config.yaml
head_dim: 128
d_mlp: 1024
norm_place: "pre"
rope_base: 466000.0
tie_embeddings: false
extras: ["local attention windows", "shifted keys", "gated attention", "value embeddings", "hashed n-gram embeddings", "capped logits"]
init: "normal"
init_std_qkv: 0.0292
init_std_down: 0.0
optimizer: "adam_variant"
beta2: 0.95
grad_clip: 1.0
decay_fraction: 0.665
Each number is 500 + 40 x the weight over its row's rms, rounded and kept within 0 to 999. Layers, rows and columns count from 0. Numbers have three digits each. The size before them is the row's rms in percent of the matrix's.

# down: layer 8 MLP down (transposed), 1024x256, rms 0.0913, rows 430-482, columns 0-127
# up: layer 8 MLP up, 1024x256, rms 0.0958, rows 431-482, columns 0-127
down430 117:555456526480565529475532551519479454446512504577526495501514572541502464586458514450446507536499460570525481504569471494431493523510477427445473476485505468467500465424503485466509518604495492566519504503461533522448452492583473521439543452418508516461552511465523503574508495462548527474410524476457467432585472507531503441570457512488537504504522510503497577457489514498473481493429
up431 089:542528502533432475480495507525496525592512545545474433530496593456562446507490500498549486496462522506521540446488522526540500497434493465430501578466487499483501486519506470558494483395508519481545443526414570468499475573589570536482506501564431413524474533422467519492518545496512499412477531530563474502492451479440415488514564490476460442449505470582531455476478557476440470523529
down431 095:521462493471508503421536539464481429477436490508472485568490480556511516591549476537486426460561472563491533531487486560495457466501508510443543403548449480457540512544495525525519460482445506455480561526473533485527520435591471493474459497454502576505462452516481532521463407501472519508517468554547551453481410476488583542494532393468483599527479506505440481489508452477589588525517
up432 105:439536506477511484484533504511576524485481507546542465506540530422440458540467470528541513521459547469511501517496536584449522580566499572502501492545519508475444463456520560463506475425470500506455438513537479484461492470527539519574479449519509541532513530536433530488453555506462441510503540533505526458490507508521448519576523476448535461497517456526450532517473508549441465520492
down432 103:516459568501517479373482479479469445550442499491572460523434590617431485537484432524582561515471446495521490457507519544531469543593466537548517509598490450540473512472527517465436450478441494528521478517500480470511509493513558517481548520516529460480471512444536570442554490510503489504514497421481535523506523459561530515500531564444606521517486532468520488531461440492418467489503
up433 099:491493486405497427490456501518468510460532556450516520426515514491475490524479499537453532509577546469499475567523548513499484469444545470439488498484473547509459570453539521444499534447522553540552538495600505497373448490476506619483451462520554453494517552492568515465542547495503539529518475471519495505603527573509475517503501528493516473555461476543547534515506446471474462528446
down433 102:500518543440505479507562475453482510494444509515559507442493607477532495466485536516553536477426487509462552494508435493466447508526516515534504511556508489507517457584516513447522483488488522503599532552483465513586508414506477489469488530475519471431534512483506474516536441527431522532421513444489493418561443428523465514471499571506509509522550445521519450500548526487419507504477
up434 097:456492577407481439454496456547443481437477572504566525464507505461518425497467499438486580452457571528503536487522515481498518483500510555496470505480532543429537471462533486465485503470519495514487520530543451504497513606501493472485497503495475534506494471474589506454487569476551468580493486538526417498492486491507464466510473530489453489537470499586468501500486518484542552501503
down434 100:486487518543507451434485498476429479503562488452493552524548532551517552543517437487414541522535518445495591557483513536470471517510507447518519445544505551505535526496478540450452484490502500497485428507494558521563495561404530421597407518439416500417482508574561538509573490460528483508477535496538466518511490484481534492511593512499480537564482510466446486457503555419468476432529
up435 103:476492559511513470429490444583535503489482475506541486461471528458465452492403527470540480453468502466416512518443533489469470447503477522493460559490526551503510483494434521474503534437486542503583518497495503464495474511532569417600445471484484548488453493479469596499493543532427481534483508540523495513464514496551491525510440614452471456566495478527486446517535536537457486475491
down435 102:458501536498514496526492602461466524503431457540548455453466538478509493448466531541530452545533525427488482434402483524491469523512461461506460464509530502451463500478541488500527476494550513528457492481467511498597496590490545465558520494485485478462511532470530553455510532525524504480492514602415489446523514465585485451497506467561489481496504506590562483513499487500484544486514
up436 021:463433466476525479530477530476495452449444493469522426493510541467469498499486450479487555470510500554584446483462465535467537542496476527436515538515458461430447572508466544478514534500482448569555481540496508514467535543545518516574426448533503504519495478453517530503573563486519536531438488525538467383478517546535464536503506530515464475540489499549508518477510542554483509502469
down436 019:503511559500492503476497432497479486487500465456536509562540587457448539542498537450508445507515534518512468479529532557521552516629506471489493448508469407484534503424528515507441465565493556499519510514501557485488485440511468489447550545488449476508510450537532533456582427475582487562492487449566549556450522427451484542458539437509436504409530512549483436461555470471452529502481
up437 099:532482467463550407534490469487530488440485523495554462485544464469495504480439531495526488392431477438545557488440502497463469491528444434529531610445535531469458495464497453450510586513512484519466500530506450518507510561428577513527514440520507562464472533502450481518440499471505451520469530543518474499514549513501454460518466491458486550475525429533486511481499499522457500593459
down437 098:493546533504530549524476554549457505563552454497463496539473546485457512494546445511531497491494548467489559486553556479457484521485525637560499496506495484398529530527425500567571538524517484470550546473486519421498509452507387551504434556501482485537572499518616539454474486464452575480475422572438476520571517521456524475473524550405493562526472467476443423522547482558433534533477
up438 107:540435451533537442553475477484520560517526484574588443482454496497523482551568489486503465474513443566488516502506479534531570559448590473500451583491502547452459512458480494458489482395470544491492424475504513518557511472546487543480469443511532526464509462459542523498552492539428612504522472530591490548457453440514428541446563508471439469451507423519517554475531486467463516489495
down438 109:577473506431539590472513503469493537411574522502422509535447556516522507547493537490482490465601486492517509516435448573434518456458539431539461521490410543490497443562473516518460494552468529583542494481371375433477528473566512525482470427448497526493524530546522538551528439453534541483554490482535515503473464433517514547491518501490532502516539551436528446477532518591430504475529
up439 102:494447446522520498441518494530516480527486521472495432455525477505553435535484536538567464537492511491538439495546474492500515583455489541494505507534479520441543456575480510532513529537573428486455469525549494555403534526523568480532507522441522478493454475572546533588539508467470610539420468525522407512453482469598480511475511500510481502546538457502499502513550486562465527556469
down439 099:560565533451499537548471559424476466461422484463536488485589491503531529458499475469516461422433508492493515475463500455544509575493471480513469472579551525514492485499524453511478479573548471531488493493526554448386474521517454526519525475470484458559454459551481535610436427542513537478503532502452538433535474466503528479530499526480482588503595506490539524439556522480579439509458
up440 110:461501454494476456520520540426531458519462460479489470449537454505481519491491508458444484486505508521592433501520548522497515596484415516467479478510520464447551518447508548428512531494473597529474440446536475591428537445524528474551495502590550433427505575472455465487530462439541464526558441541505440483471542477504457534508545537558494431493473371518529487405540515527519480500451
down440 106:553483498501451482465525594533407423544447478509508500495542474556476510494528484505546527490459460436479391526520550519482485512497510420549579505486486475604525477465463483469519510502495516523428543514500423524508505479526483501486491479497513473495509529528477442561476468435494503499561468461435497510537529487420473501501572508477506448496544498495561429456503476453499467484490
up441 103:571489487495524469520462532490493476437465495450558535490477496467483441502485474555509560394463447496452644500491523482526491537459515547425459514507506552494487482511516563498562502439481476580525470423547479484546469475416524537469458485452560495498510529498482521555506548485570554534433495492541396503477528556491475544374445569459523549530519477512502566493482522505477439486469
down441 103:478534522486543496507507459453489490554468505478577601472484586519524481506487530514472496521490438518506545428472505497490479496531536428452514508566516454468505540513447472472465508507493553488590510502508540498535526499567522483502441411394494504466479516519548558557587514495446456441502540513449526486469485480559501504566571513456515550508467443551516409534468533505455545463495
up442 093:511466410528552499448449527469542446417507584455478438520484497543409539485479506537481523498475465419497481472563491489531497562528498552455432537454581569507507469421456514484524565511574466567462480434549524522482519571413502540523485499546569416517517511533543516550483533448459458555480519523482555497515483473431500482461445520502469485544452415523523444460466484516504477493496
down442 094:505568469491476518550487479484448482492469489496430512547522489441493514544473478448544555457487452487521451481459518545503540446521478449566510450563463474502529605555531490467536522527496447561475499478536517550480481506558507492438494499499507501573519501437551457482463459515545469468450441459442415512555536475560502564553515472481475472459493580424497507399534564522423486495507
up443 093:493442537493471433434460498493453400536472525442499540489458553493536508498490451474522540511521552479437503507505466520531472492487534513504469455545563505507581489551452560438488513532474552511476496483557526531436457501538568475475467490574500434506530526454504489533463528401443549519467558463456459539537526501515486545542539584489443496456400481530520427432481545591487480490550
down443 093:529505505526477528523531475458481547503491555528515505497517440521578510490445438519544473555509564499486561455470481548466535545551543419588562462547528492577406486506514520470513497534461570544564517503535467516499516521491445525479522443418618496594472470472500485446483550436461465459456516530535551529447533513439501471425471492518506494459546494558501527525499494513430544535437
up444 098:398479560485542546517508560479460443520428496426471454443495591455529467479520525539468570466535482496528480439525478554500472493470540489535454512430516522440487472444492516438506491559513504507590499496483547464491601565520520507469498463556442468570478514504456481447469522471494431513449464466479486483509527560482547525489589504498459438498466503551436503408457504535475556554508
down444 101:447473558447522506522473546526480487456528448504513528547485525484543485493545560501505498479545561530485493502521482489588470488612419530515522553472465460513535436459514509567438523513523526532504485493539495457464454473456523593492563515484495447469561509570473552502511472476532518484431549460464516540522436473484519522531494425488548536465524559494493515486532518501451444455551
up445 106:481510559433578488552481499453519613526410523601504531456540552496484531508439545413489495476476463424463484540489568523403543509482494484545528421403528509453516480461479512553546596497555441536477541517500527537556506498500537432488438535534481553522560514534514539514555479493427577525505507470497499426559483465466454499540547577430459454463542446522524545496491548488496474443479
down445 107:566446467441493636448553415405505517508524501456488522487504479445475544502504482516469455509495548456450458558466550521490543485482503488533493545602540529504559532418563482509517529464482502513490527476569458535598452551490425563498466514528490512448525466532463511643477476450515541473494519512492482446508531571500522456509471449525449396501582484506479490474469603471506487464558
up446 097:470520456511452488489461499414428471565443473455590504484432487484520530519528454467567530600509579542528542486414512494527505475501490552520450483463549499506501562509510491464451504583536450466494471508530522483476486505533492491583508518506470528430523577422478512460519456487519563530510536498509512516536518570490539542535469485509500472531426475496452486466530497517463502477548
down446 097:507492492488482535482622528439476481517469497493533457518497505508558515477535528462580452474455491476514448525534485557496517457528546419512492486527507541477431517525502455536489503555432490545467546603496495531546564529435452502499472448548504529502497426545448546434534540531431510547471454579452470494522457484444467492486482471493517531446542399527491555524522547477531475575437
up447 092:443492535544431466426465497554441457531465508481545499451424495493546501504524446465520562509527419544463546507577469540504518526509529540499570457520504446485611427552537548473476530511449502523490487508530530466516476625507460585481531505467469515498539559432499508492495521491470531466532484501434557520538520543477441585494520496498512495508496518556537482519443558513567441489540
down447 094:572468540426539490514496518449567499472479467550518426486498454489478475526525531544533507489547563485553598481446488456506498500530454538462512563495508504484536528504484464498581464468475476518477584464547477486445482470528478496574483450589464553518515518550487504504547473468512561526419449499531566494480528456515464509547506479556543497450477451502455522373539451492436508521499
up448 109:500517460531407477453457471421514491398530565424543491524455495497484487547495504453483537501493515466583534542537486520506629496498433466441476553493501474448545522524502503474510511491509459493471491532556536501453490548552502530501486459509535555544554500472472463500524500496550524521455521478484453460386508497544460522507517513483499476549530491536504492443391601560482488547499
down448 107:575542492455475509429465494536464483529549544533536490555449546518513511538512442420477506508471447433516547496469503470489567509607555491489462457504531427465549540464568562507506439525458510416465552579443507440463501493488537554536529580482588476462523520543531458494463491572470519555422604447450479512498569408561490495554476526444482483488554496504511483498475572504510516426502
up449 110:536477520476472484495504522482482516438497521545542447472506501495488545510474485535444547457568584473440526453462472533529492509554549544514453559499415483515548480527502572444445516437498493575391518455499456488532460487482517520543509485526460466490553567514532506497515534431568533485476547506510445416549496465501516516530508481491492516566508510586522496486501454600446564613486
down449 101:514511475535536512538486475452487551504465513529505464524497538550484502573513510445474510476501440570416456493489556465527485475519560522520547470482519472579490491494505517465517495417501456540526514519479554547492401398496485529511530510405487520394419448567512470501481570476489497517497526520509449519437554478531536423484535457444468485485504507501538548513516451527541427466536
up450 098:521490381479515534512498442521522534464518520555473489515507461494528491537505514467490511479541420583553429492496521465483526505467611458469478554526491487435475467414434461511521480438532547605575481479546499574457526453495565501502530410469523537527485457490529500542478500507491525508449513492570528491493509585527502501448528483506470492526552421492540540509540473532459437503513
down450 099:498552516484499526475515487550492505478486475562475560504481478399647470545534521451505476487492474485503520459478480510502496475520489498529507515491453510562459449437522532465465459545520485528526522457508492458440463496480455544528485557519514527496489491561431508543511519533434595478443457508455462511462379501497474525448499456497516531519483489498538451488495491458497487530487
up451 108:447463515456519465558524534530532443537462487576473474403458501472485472460536511495479491473489456418554529596562432516514532492505398499513473551414496435421477501444507464471571485476513487578497518525551481600538541583525533515485469492544567535577501491516449496494465556546568454504528451484518513520500496513509499502420544505537479511479532491493480446464475464494472567562482
down451 103:477499433478452534513433451516541485526505464430425578478506480548501500471529499585463507523438431480464532467459493476502481474519467479481520508548500419564520536493507464498472477531495508428542493506535479534487575503440501555482557479508502542461532483458465522457511527502549461532445574540472479477527476536530550454538489471533608435459581505469490490489467510460460496524541
up452 105:563512485444491487542492522476475535517495554568483464543504541415521481575542419461472606466495498520524466584500471562556520468532494468445490494496486467494508532509536479566618478533479519507502510506551505537480480469514474582491413512504511495521436451512520582483609504498494453468480547505521486497448469599516428525454440496505481490567470486507455571457438573522474507470482
down452 105:514557493445535488482475481505489517503494500497492521537471518489467610516456477477561483566507496455488502458461501456573476481515481446478492580468494504578584458452573531564528594463543503492483506477510487400591498468538432532570556443506500553468495522547516470555502500576471562400476552542584527528530522461505500504491508513505488490503477491504481527432553480408474471583483
up453 106:437450560385469525469493472550532518478478529544456492498494549472507531477500427491516552579482530417548456556506490605501520492502526477510451495581473535511453510494486433464461515538421467510546557529524599580501499485499528474488525483567464518484480461430509497484518524466444524490433413578553494528501489495506487572475526552493509521503477524583478466499437544471454502476516
down453 107:527476502515504517470521510463557471508563487490500465524512439569470403570472464541439499612472480514512478521453485499522529521497454527543570473466551536523556579480532594513577596496553470461509478478553491495491595459457483528499519483484525444533490533463448544497509428485481479478455555554405458394463446517501481475481512431541541493525486498463509481479417517526510451454448
up454 102:535433554449480569480420553544445536552550533541482537493514524473541523569474529503500476529459510521540445477476487542486550500530527489444454484525455517469505445528519430576589527472514539526470421471473508482459479526522458468468449503531417507509457517592474526525504495511451493486524557447506430536538529510560509557536539523508513502535451544550516532429478512571455484480389
down454 104:463542495569437460520527479489499504487519471502479506452533538459351511529544541518531436491512527500483475426469532442484496444504467481452550541489432488496503540521489528501519545534460516509510443454491551542512514401504563550432544380512533397520498562457561539526462456494473472478599531499507594515471470547552506493467498464521466539500460464511444558511476537543491463454496
up455 088:499450446496558501534531451532526524513485504585469507476465564511591470467483488516456505578462430545518511481509507533529551499517456459403474514554493444473421511503517500533612542468588500522484462431502564495546549481493516539479469553605521568487457549496515523485513516451455536516525471485504491526470504602467419567465510497506529505474392563474434497474510521481485413520493
down455 090:476484484500398518440438481428505565545580535513518531474458508424402571509457519506494480449521524482457465584508477474473494493488545513527449489474530512527529447474475531535470567531451458527475574541551470545528464507463523472519526385511456453548611493494452530517559525493529527499517539524530456459512492466521508431569517545450458442501527408544542499449488508485440543564549
up456 096:450535566522454514502518449480531474475455498433480473510461526476490519554454502502490466551553484511503549501470474510484525457399435561450466534505494506462478561526503518501549509522500466498487515431508491569517464484534460493610512434523509495548585489485520463471582498482509462525536538516443511512540570472567482524439496505567387477490533427532482497426538500458492496493462
down456 103:456483513480449453514530541481468514421431513456499590493552474537473513554501534510482472528473460466511583497469449477516516447418447499494522478542572565489470523383478507456475446567521498488513565476486480486512407570539521456441551505549489472448483433396507482470577528502492456557503518505525524500540500473534568540506457463560485519513507527526453496432479424588512475466504
up457 092:530467540533556564535514476541433525496497523492497533548419518553414496492416519515514471502492572524509532522553480498413552586504549552474455556508520435493511549598482529473551480526468421515496468449519499530580457519572464546579491419499475465524522497510528518481423513531519498452563497493498553520441431530513464511471588451469474545463475489475478502484470475559485486504523
down457 094:522509513548473442510490572508510530479495513565438498425525465444519526440488437541563439482506523466590552437438501530530470539496464487548457568488449498544456492522506471543395544600478536513483485538548439446523484467467476487473435514477523544492520485504532468533597566503506432533478500581498524491509466544597492444497513478518483484487496485582541514530503519422477537472486
up458 108:542494484419481507492509404546441454520500507581565478551514454461488486496541510495461489513484471546525509511517488523571519542542485459546483583487617459475488468494483466443560527506505508490517479556508542522529558511532482534503520489477544468506486439481474541530464509526514511511446506501524445521502477503517516547524479486547518459481488474517521534475582462624482539461467
down458 108:471589474419512498523462478514437549543514507460494558573538492519498485495524426455521497490429461503504562524513437522454605513453612479479512500500543428495432530535506491550540538491539434475541467478562520460548469502524505510466517500485497498489500499428493459483528478512496487498508473472496500514471532519517529515504537463501506466515457520437497556467451460542494495529531
up459 114:551505470541506470556474525493498460447475533446489455417570451488523544548538491512420534462546492517539545494444522584512504552522570564557420551437495434496475500521449509498512476481482472505493463409449545499482502526485481586546506516452485506517480489446466500461553524543535575492505430601482491469508523474524514501509522494512507405498447470542483534412525459476485568545513
down459 113:487498546508477484557499473528554519516571470495518495545545468477529521517440503564554550413463604553398443458512442471473542489563549529538558550480434470509500452545486495449522502517449521566455514546597445525492469512452525489536502476475479492524458553473468502560519519488527485576460547458511449486534536522539488429542482480511607483427496487485518490529548543452547474475484
up460 104:516489397516512495539446544518502489442524470499543478455499436477439450507487451493413538506503490494531477521556545591468516509523524505537482514502471512543464623467398522474467521507476536504456543454443499500436612537462512535522524486469480515473571522508484494419521576537468494477438489535592513502457505516484485532475516540524518540433513476530464590523503546512463445482470
down460 108:529490440504455410478491547455525506508553452521525549550526494554490479479530530474479508508470503535445598566521564447559482453425484508431481492491530495504499506514470501474445521495502493488484466515481490501499501557564556532549470482538458571522483496535450462543538480456482505550471456475517492487518506479571528465544490475496567492543502516473536467493517484444551517535488
up461 106:481492518471498439585480462430466497467533533443608481429498495405511442524491496405430566501625558517472483492455513491432511509450494462420471509501532448504479498475481515522527534506440512501578511533523432525422485558511530503485503497492523487488522450482451493434501504441497471479537555515505466500520509513522479472561541461483462487465548471562500494524497443453513515553479
down461 100:479546422487453528536505467519457493528523485489505424451508485536545479500502516478563535507468513484496505562492522521509537540509524466560431521566550573610489516625560504548501537485510481476514504535536503480463446504444466479448597520395510468494495496514518566470601503519512457545423475429560469503474489473501513454507432411455489557548470526458445475502405526458483460470593
up462 112:514514507486466506492532536509467509502498494490507418454455485427517516522434437467550516487489510476549406519495491520478524523598460564539448576480508505529483493561506508446485534485549547514473441504514485486460469550496525458493487508562538532511552509564502581480505545427560495534518562503413402468491512490488540483484461511477451519568561437506502483411487491525434515512466
down462 108:474484460433514548494576499545431572434561396540471447438454511540579509499487527498444446481530492512519466449470503446462514503492515486615519471503532494554472495537582548622491516581502487561521554464433463470525456538472481527481471522516456496502526522573505461480461511479491520499492484546460485502451420421519513584512487467537520479549523540515446525512479553453438559471487
up463 106:494494412464479521464476470496439482488479528499484524509450498454531496567426509480429589467503501567439536457525536475448533520515523529513509513443539506489468569488406491465603567539471522539509478491613526554515484516484479497478506533461494460528500446512486500512524553485497565505444582580441443416539554520468522512547588508491421494517543438493502519459531517521496559595517
down463 101:520498539484474564507501471592519494496537470543537514525501500471461525478498490550494445504499518553495499492528547488495456535547495460439492519534470442507471500522549483546427450539439551464533529459493543498454483586439487530464551530541465510546492514497511438479562450553451529501416531442495464524529425460441432476518506397468538443586510532446481476539523505518499477427534
up464 115:513431489537569526546502483556463505479496497540544443514505512519486465467463496526473497500612546472476613500509452485485504509487464432488535606504486451463499462550489490459576597460588516557512501533464469473517485591465507471486498479528457522504491585476509485551499491468587555472442497469543478508407505551523529472418467504527496550611521527569524523517441480547531478530488
down464 108:507543520569502497455473507521510534499605391508534504509505474561510536486500471562538491435501586510507471475544441560484465471472538452488476518524420498423513454474515454513532523514515495433596498398448495508549450508498418468512536513484479535551410521511555483449505452441563550508482566515499474598546512511502450511539451615456439493516539511470496455548545460498452492520475
up465 101:440484476557566393606451567553468535554491487549483463547477461497510481560532476518485558573489478516534490475578577504385564508520473462498483456420538475464533463491459555537547524456444492505535443536482501530548519569487522450465496523440515480460497545507453483448479529540537537458479477497466516490509506525470486544497521471453481575521505515549438554416542572479504571525534
down465 103:462559482478459404462505513521483478489471484468481461498499448453544457487521536538472480592464526560471475484485608520486516558508515471603419580441507512520559454487466477475540470548532420515379479513544479467532514552530465485522559516531438449449488533479447513558561514515535483538489495509509524514551522416551498499497489510494480510496481526520452448488512445498555459511494
up466 104:516509549509580519572502459499488562497444537504455538480448562528533455471452497527536488491514461465497516476489587501524468505456545497530492492471502551549473479428455479529499453583435507592596490506516491559500524482456568591476488478548490602583579489534499458499472505546538523513462532489432534436540506501463504470562458549472491462495521455536502528472519527494474501528490
down466 102:501498532502485472479486505514520445577533515513527500488465518557548529489496484487477559547485470482480492508483480492521480537477547485500449498486535504542461528461456566474466460479545390444508494450456493544461462466455517507560483448522509442540526538497537533533497507451542476493531512446569503526454471549558484409482476445593484444460533471492598492566457537477594563469519
up467 107:447462601468487499548471529450472529492469580436547522493508533511550481477536516464496457569526516431496505468502555510501553453438485497503524552459521458477474488523474522482576514469443517552521479474467533516475461484510592426481491480523463441477569557483533533518485527563477482521494556561509426560495493473478503495528469472485391538489524463526512577448500487467527557498449
down467 106:515475521526524611497442469537539522546466469464529486495544494516417501534479540503475547405557467523536472476496491456472492417434516539474572597516497460553542485483470495466488433493483498505482579519458495447556567518533467485488441476559465536564487463504484469499540476499520482516533436530501536469547426516463482475536495472436517501503515489478467514538500542478512470473481
up468 095:511510492460489511600523442510474487538455452562554484483507483524493530479424511518545479502483442447574545461394532519437550587512506498562533519509412518541390499446445465498498490446488530503446460512445517438528559567484578547467520423488500526499495528529499482467525484497565525519486477544530466531519525532460449520457439459504493429470516520534530520525601603489472525517546
down468 100:478486488504475504412482526508476533463492579483511504432544472474485493602499518464472548493507516458508538490525545497515508464458442513455506539500514489552551522547477541418481450537512506451479585495545482536490511488576505392445481518470514438455528426523511508488488519488529514521483463495521513457457475463494582420461544595502461532574439469473428556485481460539488484497463
up469 097:590422504504478501499497563445488450480475548494453457498512496501429459491453472457440466487556542475534534553492510508551508515542466567489496530462452483524472530535408472470451543393481531503517475478473499462484532461484524466511506535528467511500523590493545481539473498506487452448492500600552530482531494512447513473536499568509484550494503447500550485496586554489523512469534
down469 098:461512512463533441495447485553510471416521497446540550455478455541507489525489510519494511535534510509550533509474464539497546449498559532432512496476491475410484498425493445490548476550436495529465478459513484453452511563548472541541461517453473520551495456570491475465455518544434449509500516428460540514406516511537494489454455439472508614513528536509496537538474478557498566553430
up470 102:525436510491564512597469488493464505467492530515507470499502584514554485506522433557526462461520527452476551530499479534552474481460528525490491472520440481442424519546457510531483474509478441536505470467521462449570522503497500539567501502551481502511519565498494489467507462528492584474451450542548479541499526552601484574452562490500494476529566454517463475484475520540485522573466
down470 100:497443497522483452427517479468506472462510503498459451547490503545487514475487554490502475511479522470464534488574466522482456514539505470513500413567569491598535509477557522525494478548444406476483518456501490441503510566530404454435549543459540495488494523485405422427460493513514473448512476475509509495581480521539481500570433493491494502493492508464638556605543509525529541509507
up471 104:471459503475471491548487443471513486430505527470568499442517510476450530454390507440416544489499437457501564529555519521483573481481511486573441448434562547499499523512464561583618518546578455516496528485465405503567599537464514489516485458511498510479517533512517497437482522471557496514508424578576442466462503478515493572490489557501485536559532469513538462512580505501496482518468
down471 100:498517553558489466467519458553451556475525490539527474528552472516444525496447564468460604483498520482421519511438490379505566465519549484491478581488502575544506473513441456512512548531546572492534536490500494510604574519492493457470470495459538606475493490518489490460454457484511493548450452480555443521529402481554462531496551466549545517465482517429526435574516557456440531527447
up472 090:509473560526528498526479395491513529455485460538486474512421545495560524451499548423492469506473441494515502566494566461483524518484507409447456560519588568442399544523529508432498537460530554552519487525451554539499544503545552516559496494498448543517459508526464494434478555514445499547503480520476502556529528556480552533504555477458441459502525468460489495472570478425482492509540
down472 093:467425461441482464509481513479469509568587481461485477545569472490478534535454543438480526474572526536496516539472504496566494503502425526571485453489484559526502380511531579565484564519440475531518524485536412542528528449540480474530499522515490475494560569394514449554474487471466500523481560454629411457490498444466481497511430545474485586502537466457568498519477532492424491498450
up473 107:545506525467510532533495561467572576573484570549509446490555480486535487534519486494507490498491491502490483508531484505479496562506517479526434420509489476495449487499511523475489480434490505466480520489500450603526510492560454562521403461621565487535555550493485495553533471502421570472536588448462492517558527484544534519511562549474473467531458425571471522492531499489442504491449
down473 104:470491522521538519524449506448504487555508511447556477472525502497565524472497538491469547504480373410442520511482547495512507496544502533517484486513554532532441526519526539536545550372498452431425502464473408521482472515472503528528557503537484529513528585478481496475405509471420473372431419497510548484515477460559526499549488525476459572488543509488539500529538515518454553507539
up474 116:449528422476452495569408537509528522497426497471481382433507555436549571558470446471555521532493575524449508541533451558453525574467505467484451492464531481430471523441480449457582490535511510531510469534469464484501549539539519420522495488527490448535483497474437566503434520462467515464485458573485444510429546518507433552433499493508501494516477471476413494533493499518511466505452
down474 119:527515495474494594517529512479494457505466406482505513458524503473456541495511462516485526454504538557416525533472561459427508452528475479505477482549504502530431541456501499511499468523553483584541508452547545510528517489481493439510474444533450480453532547478460569498448450483498502458519507497496536567502590474534497544451501472473471455525457544440543524476436472454563458440460
up475 098:415501438520483431520536543504467514533449575554475521481535540394488525609450450496496540484440457512516489504521477501471499516532533499494468544564459461458499478511510466517547484472501518506568537499500484462491448436545485549480412530526487480542510541466501483533535558565434514530473525459461453521514509494579519480468489505537515540534482491525516496512565576444535446485450
down475 105:469469467470488558517515503517498500637555523516502521536523524484486526587456478460529573490487537463457529488534567456471511460579465510483447498486571475501508470454591517446428492406556424498508505505487485513588493468448514541550475506486522435544537522457516493511417523535482485527540486440518482445527543487529535439489446498541524513486450496508549430457584489538531494450530
up476 095:468502474467558447547482463561501468511503502439546536516497533407475478494532496523505497508499613532527498483505477509449503531514526457549533597520439459468475511452484508535613504485508457572448477507516558485533494463476586544463491513571519536468501580542547487404526607512520513474566480499558509446415473466496496523469497482467485418536484497507419543482473557493423492566434
down476 098:485523565520557503479519495507499474544461549439476525509646574463482487513526473488490504511374430520475575505561472476488522486537490565573517560535406451522594480452527450535533514540452488522455503503449487493564464448475463489353489498534525539519517542491535472447515504529469523491477494552532464462484357507494482470516491529487498502488523449523505483535528482475503510471537
up477 106:500483482492547520548498473495577538490493510453464480438503544458568452504499484459554441510499482499547459431549524635536564545448460441473548507534490595450498453524501433422481520508484464556471426441531460553445465498495514532519446387527526502458499565489544526436581478435502486482484433529501486468524509498528422486452517498559474526440506527504477557471447486543404556512509
down477 109:525571483528485561521471488519501448522489414494497461512508473472573456376498508465529473574426550518480491469508525499475449515524537586466495538422494534568455520529510488570510517489559472447566486483500532491455569531474476555548507514470491462481422470502517451523475440486545504472412530510427508539516516522533494465521478540437554480481503604413457482503472450502506479450488
up478 090:486528451468466513500548471489464565542487573463523492481483545502571448546479520477427515542465551487481588517576528554472449551471517579477555497440530465487455505491455573469494534470484435442506453402564441488481482528495491489513573545531481465527501537561568557519467561508563518510530536493493463451547476514483504601540476531454546510458564485485459568480428526488462534532415
down478 097:488477513541469510525514512463546478488470450472512484445475469490556479544512507545490491557575512541528471509496480516495470515474517404528481538446590463457529477467519497408482565482439541480501591524525510446543514558482489517518507471511518525585448463552489462551516425429474488465484530386510517566448456495501463509503588466533442488532477478448501387534467445565469525476540
up479 102:528488458486500452514499552483524548550435535553453480504475542539551483516514491501493469500546521448513483523442518615492461565429458523493479442478484464382472498565485493485476488455552548481502501514467495577460491493551450512499507480530501569566501526474490514478556520422579517535496508550535493531503511476461509487509500555504429470468470466538521460490475493540441487550534
down479 105:538429515518504486481522555479553525515469364477494584455518510570514500536503520477549485469502520518504526504410501537573481516519545510427489514579518422422504521466560472494551413460519491454497513499492486455466519415478540552523483471461542545544468499507510500514485457441488600460497408559486475540499408434458545526500593469441516486494497413502485507476479574491446575489427
up480 111:449481464446501560585496507503517505517492473548469532448577533540448499504553465411498463463515512516537528421442422618436509535502485468532437501484481462449525459452495477494519534430470467554543491534428555462473503527553457475543459489515507499523456458463454484435560560520520526463465464488417513467445494481525515560537474556569529443444469467552504494414546543434507507534447
down480 112:413479490544557514443619487511570456536536473491534507499425453572407492550625498497506486441499461464537577444457504526478516491466437441530546537516478460435451552499556509538524531560508539504453461504523481482540519570483471520548531505483440513470477462493449502515557509486533499529483497468442488569463579455544487438459515433528552512496510499519520507415469492490552425486490
up481 118:462469540460530466529441510450496504553375521536527499513465487474503490562429464474535451481509550508500521439493514510510503500454522513418451456498541459447551513519526522437501484451451521487513505494471506424482506552618469413505476468522503468478541585509539531531501502516459451551515481501515530529505516499488450518536539536513397497476424506529567488511517486517522411491434
down481 118:556468531461526451482445523488522483474535432459514525486523552532519596498551480547459514447475576466480450376456549429555468518572497476490429486477548437515551493624551508476465451492531529458499570479478472537524539427477455455482511557508493450543514530459487462470512452495483433469538433509513530549516446457475438459497535444497505490494439481539540496478534459512518524500504
up482 102:499478525515424508466513448503518578492492571437501525446459496468467436565457515516523536458534476508540511490505501507459541434438439526469503562549523509475456483510532501471460577519475459549490537525569466511430502530565552454521496442511556452517523544390519516450451533472525496544457482503577485440427499467546531455488507482552492532521550521494484436447527510537440498505402
down482 101:503410489509534452440550517492532537538541525553502521482559464475559476514460601536496483447535494540500555449517471582472447537516513562479521483522489503540517567441533567472498502468527525469533505476500423523469579591522479473527405542448564462539445549544497507466431455471528499544503506497480478420495489486403442547476492454480559522606543485479517433456444551535531509523431